config = dict(
    n_layer=16,
    n_head=6,
    vocab_size=16384,
    qk_norm=True,
    attn_scale=0.0884,
    beta1=0.95,
    steps=5952,
    dataset='wikipedia_en',
)
Each number is 50 + 15 x the weight over its row's rms, rounded and kept within 0 to 99. Layers, rows and columns count from 0. The size before them is the row's rms in percent of the matrix's.

# up: layer 11 MLP up, 1536x768, rms 0.0901, rows 549-559, columns 480-575
# down: layer 11 MLP down (transposed), 1536x768, rms 0.102, rows 549-559, columns 480-575
# gate: layer 11 MLP gate, 1536x768, rms 0.0849, rows 550-560, columns 480-575
up549 099:56 68 61 46 16 53 28 49 33 40 41 48 62 78 07 69 60 23 34 55 59 59 40 14 36 54 40 61 59 31 61 65 59 57 70 46 64 36 49 23 85 58 42 42 59 65 48 49 92 22 74 57 74 24 60 77 54 47 41 49 65 87 52 55 60 50 43 53 65 69 65 27 68 26 44 31 53 09 54 64 44 40 52 54 39 61 53 59 58 40 63 64 51 66 65 61
down549 100:45 66 24 37 51 55 64 47 42 52 74 27 52 62 71 55 45 62 37 44 62 50 28 48 42 37 79 56 52 66 69 71 77 65 33 73 49 23 56 54 26 41 76 47 63 57 64 67 45 64 59 42 32 72 44 37 46 53 48 77 58 43 85 42 39 31 45 59 32 40 54 58 52 35 51 44 40 56 16 73 15 39 34 20 21 52 50 55 81 63 51 74 57 66 71 48
gate550 110:72 49 72 26 71 33 83 39 57 33 44 36 64 53 40 77 24 35 61 67 42 48 61 54 46 63 48 58 30 63 39 15 47 46 66 36 56 45 40 48 51 63 49 22 38 74 35 50 56 52 35 29 60 66 75 32 48 42 69 63 58 38 52 48 48 54 70 39 35 51 55 46 37 45 41 64 59 40 23 59 51 36 62 56 18 30 39 56 53 55 17 60 71 59 71 41
up550 114:60 59 45 60 38 32 20 48 70 32 25 75 45 72 63 36 53 71 42 32 46 66 49 19 45 50 53 52 58 29 61 57 41 74 30 44 30 53 49 37 73 29 64 32 86 58 64 46 77 33 48 71 44 26 41 71 48 66 32 50 56 43 38 70 48 72 57 36 69 49 44 45 51 46 44 45 45 71 61 32 39 61 46 69 39 71 44 50 31 54 54 06 54 57 58 24
down550 111:06 88 45 53 41 56 49 47 54 40 69 29 55 45 69 68 62 48 55 21 40 52 27 57 57 29 47 58 53 14 45 59 45 75 69 48 47 51 25 20 39 79 50 68 54 47 34 27 44 67 45 39 35 67 44 60 33 41 50 23 31 78 58 68 70 68 71 57 58 80 61 52 69 68 63 53 68 34 65 32 73 38 28 52 64 48 70 43 35 54 49 58 40 67 34 82
gate551 102:49 37 43 32 71 36 65 58 64 42 67 68 41 62 75 64 77 42 50 52 50 41 32 68 40 25 34 42 60 47 55 36 52 54 58 51 44 44 34 23 49 34 39 42 41 38 55 52 80 69 54 37 77 67 74 28 54 54 76 41 32 71 42 37 77 56 68 52 73 23 37 34 70 65 54 41 44 15 66 53 22 51 58 31 73 58 36 58 60 40 63 64 77 40 42 36
up551 100:45 48 56 55 33 67 68 36 57 72 47 46 62 60 71 34 35 54 42 86 63 78 34 19 36 40 80 45 69 34 32 54 50 64 58 42 22 86 47 45 45 58 66 57 78 54 25 31 65 92 88 45 44 60 44 42 17 56 68 49 47 58 40 44 57 58 48 36 24 56 51 43 32 43 38 49 70 37 56 47 53 51 30 47 79 40 46 50 69 19 59 50 38 37 49 67
down551 099:78 73 35 58 53 46 51 40 44 63 50 57 60 76 66 55 48 84 67 52 74 40 51 19 45 68 63 71 34 41 59 57 53 31 78 63 27 62 34 47 37 36 47 55 54 46 26 49 70 47 54 25 56 47 35 64 52 51 51 46 26 70 51 36 72 55 63 25 84 77 57 53 47 40 35 53 46 49 36 52 46 47 53 34 66 31 59 32 68 57 54 52 18 30 32 52
gate552 091:50 24 77 76 42 55 30 46 52 65 50 50 86 33 36 68 36 51 26 52 57 37 71 76 52 58 50 43 70 62 69 75 51 51 37 70 48 62 55 46 59 56 53 69 30 48 53 52 52 41 54 57 38 67 41 62 49 45 53 43 64 47 40 86 56 43 39 40 39 24 50 35 73 61 25 46 59 59 44 56 43 68 51 52 37 78 47 67 48 44 58 46 27 58 36 41
up552 094:68 46 39 32 84 45 68 48 84 30 58 34 50 82 37 60 73 61 24 54 66 66 37 52 75 72 61 23 40 66 78 62 57 78 86 40 63 62 44 54 60 26 64 79 45 51 50 64 77 58 50 47 58 56 49 60 49 28 60 88 28 57 48 37 49 79 45 56 76 72 33 49 39 28 86 36 31 40 51 51 41 40 69 49 20 47 33 42 26 72 40 40 60 62 35 46
down552 102:73 41 47 41 69 53 83 40 66 48 71 57 31 61 66 45 70 50 60 43 31 47 61 61 86 37 24 27 38 24 80 22 46 65 54 63 66 49 48 85 68 44 52 75 42 41 44 65 60 67 50 49 48 48 60 43 60 48 42 49 21 36 62 71 35 69 54 60 50 67 41 44 67 49 32 58 58 49 43 53 29 43 94 78 36 62 58 56 60 85 59 56 47 66 25 64
gate553 103:44 52 53 63 24 29 57 38 58 72 40 70 60 39 39 61 37 68 33 53 50 50 61 51 62 19 46 56 42 50 44 48 73 56 63 73 57 64 48 51 43 54 76 42 19 67 25 47 26 47 41 33 47 34 50 46 61 38 38 60 23 43 43 20 51 46 40 39 60 50 55 37 35 49 59 48 43 56 83 63 27 39 42 57 35 49 38 45 29 45 47 67 55 49 43 36
up553 103:44 42 74 45 52 40 59 58 18 80 49 40 59 44 40 63 51 54 44 41 53 65 88 41 40 40 74 53 47 54 30 58 50 29 33 46 43 66 43 71 36 80 49 68 43 34 51 69 58 16 60 60 43 59 78 41 39 48 33 36 83 70 43 32 56 56 68 33 42 45 44 56 48 41 48 68 62 40 66 72 45 35 49 41 56 36 64 37 56 50 46 52 55 41 30 69
down553 099:27 52 33 50 44 48 59 64 37 35 73 77 23 42 20 31 41 50 60 83 90 51 53 62 57 48 46 16 57 47 69 31 56 75 46 59 85 47 62 75 38 41 46 73 32 65 48 40 60 53 66 54 39 30 37 57 50 38 53 37 52 67 42 46 64 64 67 55 46 47 53 45 43 32 33 58 95 60 66 39 15 47 64 63 65 57 58 30 67 34 27 58 49 64 43 63
gate554 104:40 54 45 66 60 49 48 90 65 53 53 81 39 29 87 55 24 25 70 52 82 47 47 80 65 25 30 46 26 35 76 61 52 52 66 27 55 52 45 53 34 75 42 46 52 35 67 54 44 41 46 68 23 33 38 67 46 70 69 73 66 75 38 60 38 48 75 48 57 58 35 47 60 51 66 60 15 52 63 46 53 44 66 45 78 42 15 77 48 48 58 40 60 29 42 54
up554 103:82 48 62 49 70 55 28 49 22 73 74 39 97 49 46 64 41 66 40 47 52 48 43 58 77 69 14 71 39 50 47 62 51 39 45 44 47 88 41 62 35 63 36 56 33 49 53 57 38 23 53 66 10 47 51 60 63 63 64 80 52 63 79 25 52 48 46 48 46 16 20 54 32 60 74 62 70 33 48 37 56 24 25 44 55 60 66 67 40 68 23 75 56 63 42 42
down554 104:45 95 56 38 39 63 71 43 39 71 36 58 56 57 36 44 51 63 23 42 65 52 75 22 49 49 27 50 41 49 70 80 73 51 45 37 53 56 73 55 50 58 32 23 46 47 54 37 48 53 59 55 36 54 43 43 59 34 61 42 70 58 61 44 58 29 56 39 51 62 56 53 42 28 49 38 71 41 23 47 46 70 37 42 49 45 58 69 44 78 65 33 47 46 55 38
gate555 102:76 43 53 62 71 57 60 55 18 38 65 44 76 68 62 28 58 20 17 50 49 48 56 51 61 77 36 47 56 20 31 40 56 60 45 40 58 35 58 66 60 34 58 55 84 43 70 43 30 46 62 53 85 35 64 62 59 39 38 54 43 54 60 59 56 83 47 45 55 24 50 15 32 52 90 30 39 79 55 63 52 64 63 36 65 62 47 61 36 38 61 72 71 51 35 49
up555 100:55 35 46 46 85 34 63 37 46 56 40 56 42 61 28 62 71 46 38 68 58 78 26 52 34 50 64 51 43 47 44 31 27 42 39 63 55 53 70 39 61 64 30 51 72 78 51 58 39 40 65 75 61 42 72 49 69 41 44 42 26 51 66 70 56 57 66 44 37 38 32 52 41 44 46 60 39 38 21 69 24 43 31 68 68 48 16 52 42 40 28 42 39 43 46 51
down555 103:50 55 27 62 78 81 36 59 33 53 50 43 26 28 27 57 50 36 41 30 51 59 37 56 34 56 60 44 53 65 37 33 45 52 49 54 42 85 40 58 54 29 36 33 54 34 49 33 52 81 66 50 48 58 48 46 69 80 62 70 27 44 41 44 58 53 56 65 56 70 59 68 77 68 52 81 36 58 42 05 35 75 45 64 47 21 80 33 37 27 36 58 67 40 76 34
gate556 099:36 68 83 46 56 49 39 49 51 72 64 46 45 65 39 62 31 51 39 62 75 51 64 76 49 62 51 56 86 58 53 47 59 46 52 65 14 66 37 49 80 41 59 41 37 35 54 59 59 66 44 47 22 36 29 49 52 44 43 40 30 28 60 54 50 51 40 37 29 78 62 71 63 51 67 64 56 35 52 56 45 45 38 67 38 62 26 53 61 80 58 51 47 32 47 40
up556 097:59 55 28 46 55 39 40 39 52 79 64 54 33 46 32 46 37 43 51 57 76 52 42 38 52 55 69 35 57 64 07 59 56 59 49 58 68 71 68 45 35 50 37 44 15 24 50 67 57 50 62 57 60 38 47 60 76 71 46 42 46 46 47 61 66 44 56 68 54 59 58 42 24 86 84 45 42 61 42 49 74 39 77 57 55 42 50 39 42 33 75 48 32 53 71 55
down556 096:20 68 18 75 40 56 56 51 19 52 68 59 36 77 44 57 46 21 66 43 47 36 44 39 73 37 59 72 53 39 38 57 36 39 54 62 58 64 64 49 59 64 27 52 43 29 69 48 59 53 34 42 34 84 42 60 55 48 73 34 41 58 47 58 49 77 61 53 42 76 45 49 48 51 60 14 46 30 55 55 29 56 68 53 58 29 58 19 52 38 50 38 49 19 25 43
gate557 099:04 64 64 35 36 38 60 71 50 57 65 50 34 75 56 49 61 51 59 33 44 60 40 78 40 66 60 63 37 50 60 40 56 63 55 49 55 40 60 53 45 43 44 40 61 46 28 31 38 45 31 60 52 51 75 30 71 26 16 39 52 38 66 40 67 74 55 56 30 54 78 63 55 62 54 37 53 36 43 44 28 65 52 54 47 64 62 41 56 29 37 56 29 64 72 77
up557 098:63 47 65 31 49 43 68 56 58 68 48 12 52 44 43 35 48 76 60 76 30 58 47 55 30 48 22 61 61 51 78 34 56 59 55 38 49 48 49 68 71 49 49 68 45 74 49 60 55 64 69 49 53 61 45 65 63 42 25 54 41 07 21 48 45 50 51 46 64 38 44 37 41 44 68 41 76 46 38 50 74 35 36 49 66 60 42 61 69 50 43 22 43 35 49 82
down557 098:55 50 23 53 40 06 60 16 59 52 64 31 53 43 48 35 64 44 86 36 45 49 80 41 70 45 43 72 42 41 58 39 48 74 43 57 67 42 35 36 74 43 57 45 58 32 29 66 30 48 62 52 68 38 40 45 66 40 00 35 53 73 14 32 58 61 64 47 58 41 65 35 45 24 59 46 64 52 59 30 50 67 44 55 78 56 64 52 42 55 50 20 61 44 51 53
gate558 104:47 73 17 38 67 50 47 52 69 36 39 35 53 42 40 60 60 66 42 57 47 72 59 54 60 73 28 50 38 59 66 56 68 43 55 43 71 39 44 63 33 43 62 54 35 59 52 65 53 39 16 61 56 47 39 37 46 73 73 29 31 56 46 38 61 67 43 44 61 27 52 50 52 44 57 32 63 73 60 54 30 48 34 91 53 70 59 44 65 48 38 68 48 54 42 53
up558 105:61 70 28 48 54 70 48 45 79 58 70 64 87 45 60 42 93 39 34 55 68 79 73 82 57 70 58 27 41 46 64 46 52 47 33 68 54 38 55 68 64 57 29 50 38 41 72 44 65 69 09 67 49 55 31 29 37 54 51 32 54 48 46 64 48 67 59 61 57 44 58 60 46 44 45 41 73 50 66 62 34 48 36 62 46 85 49 59 28 29 40 41 31 53 43 42
down558 103:34 38 50 41 34 31 49 33 92 86 68 84 55 63 48 75 23 35 39 66 58 53 72 61 69 57 21 51 49 30 15 52 45 50 62 67 71 48 46 37 54 59 46 75 49 52 49 50 30 40 43 49 40 32 43 74 52 42 56 46 39 39 51 29 47 60 54 55 44 50 76 57 30 45 67 43 51 54 34 43 56 24 29 35 48 51 41 51 40 46 17 36 56 58 44 29
gate559 099:63 50 32 46 77 47 41 75 40 47 41 29 29 50 22 36 30 81 54 53 58 38 42 57 54 68 32 41 48 47 52 53 61 31 63 63 37 53 76 47 41 77 61 41 65 31 33 53 29 76 84 60 63 89 66 31 56 52 88 44 53 37 73 76 47 56 58 49 71 80 44 33 36 38 62 44 58 54 54 63 65 42 28 84 44 51 29 50 35 59 53 65 44 71 63 19
up559 097:56 75 51 73 39 63 74 46 26 46 24 77 47 29 45 48 41 43 35 65 29 47 42 34 63 51 76 46 63 33 52 45 58 34 36 56 61 59 27 28 38 53 62 54 54 72 47 28 43 28 70 51 60 38 44 71 69 79 67 53 46 26 24 38 37 54 42 35 52 47 72 49 28 52 25 25 49 57 86 61 22 50 38 52 51 37 76 32 60 67 50 58 55 51 46 39
down559 096:58 87 47 49 63 46 50 35 63 68 61 51 45 32 51 34 54 55 53 52 43 78 46 55 38 32 43 31 59 16 50 71 64 47 68 52 30 45 99 73 34 44 40 53 72 48 33 65 33 56 32 41 36 36 53 42 59 44 50 41 69 39 40 49 69 43 55 49 41 59 69 50 56 67 26 32 52 30 33 50 61 43 37 46 35 42 31 72 71 33 31 56 00 56 28 59
gate560 102:40 47 35 53 48 21 59 41 46 51 65 53 55 44 50 27 45 51 67 50 84 50 45 52 15 69 68 54 40 56 52 71 45 26 58 55 42 64 48 74 55 29 73 57 38 61 32 53 55 35 24 33 47 66 34 91 56 52 44 22 39 60 51 48 50 54 71 72 34 51 55 30 35 65 55 44 37 65 72 14 50 27 44 63 37 32 44 62 55 29 33 54 35 54 56 40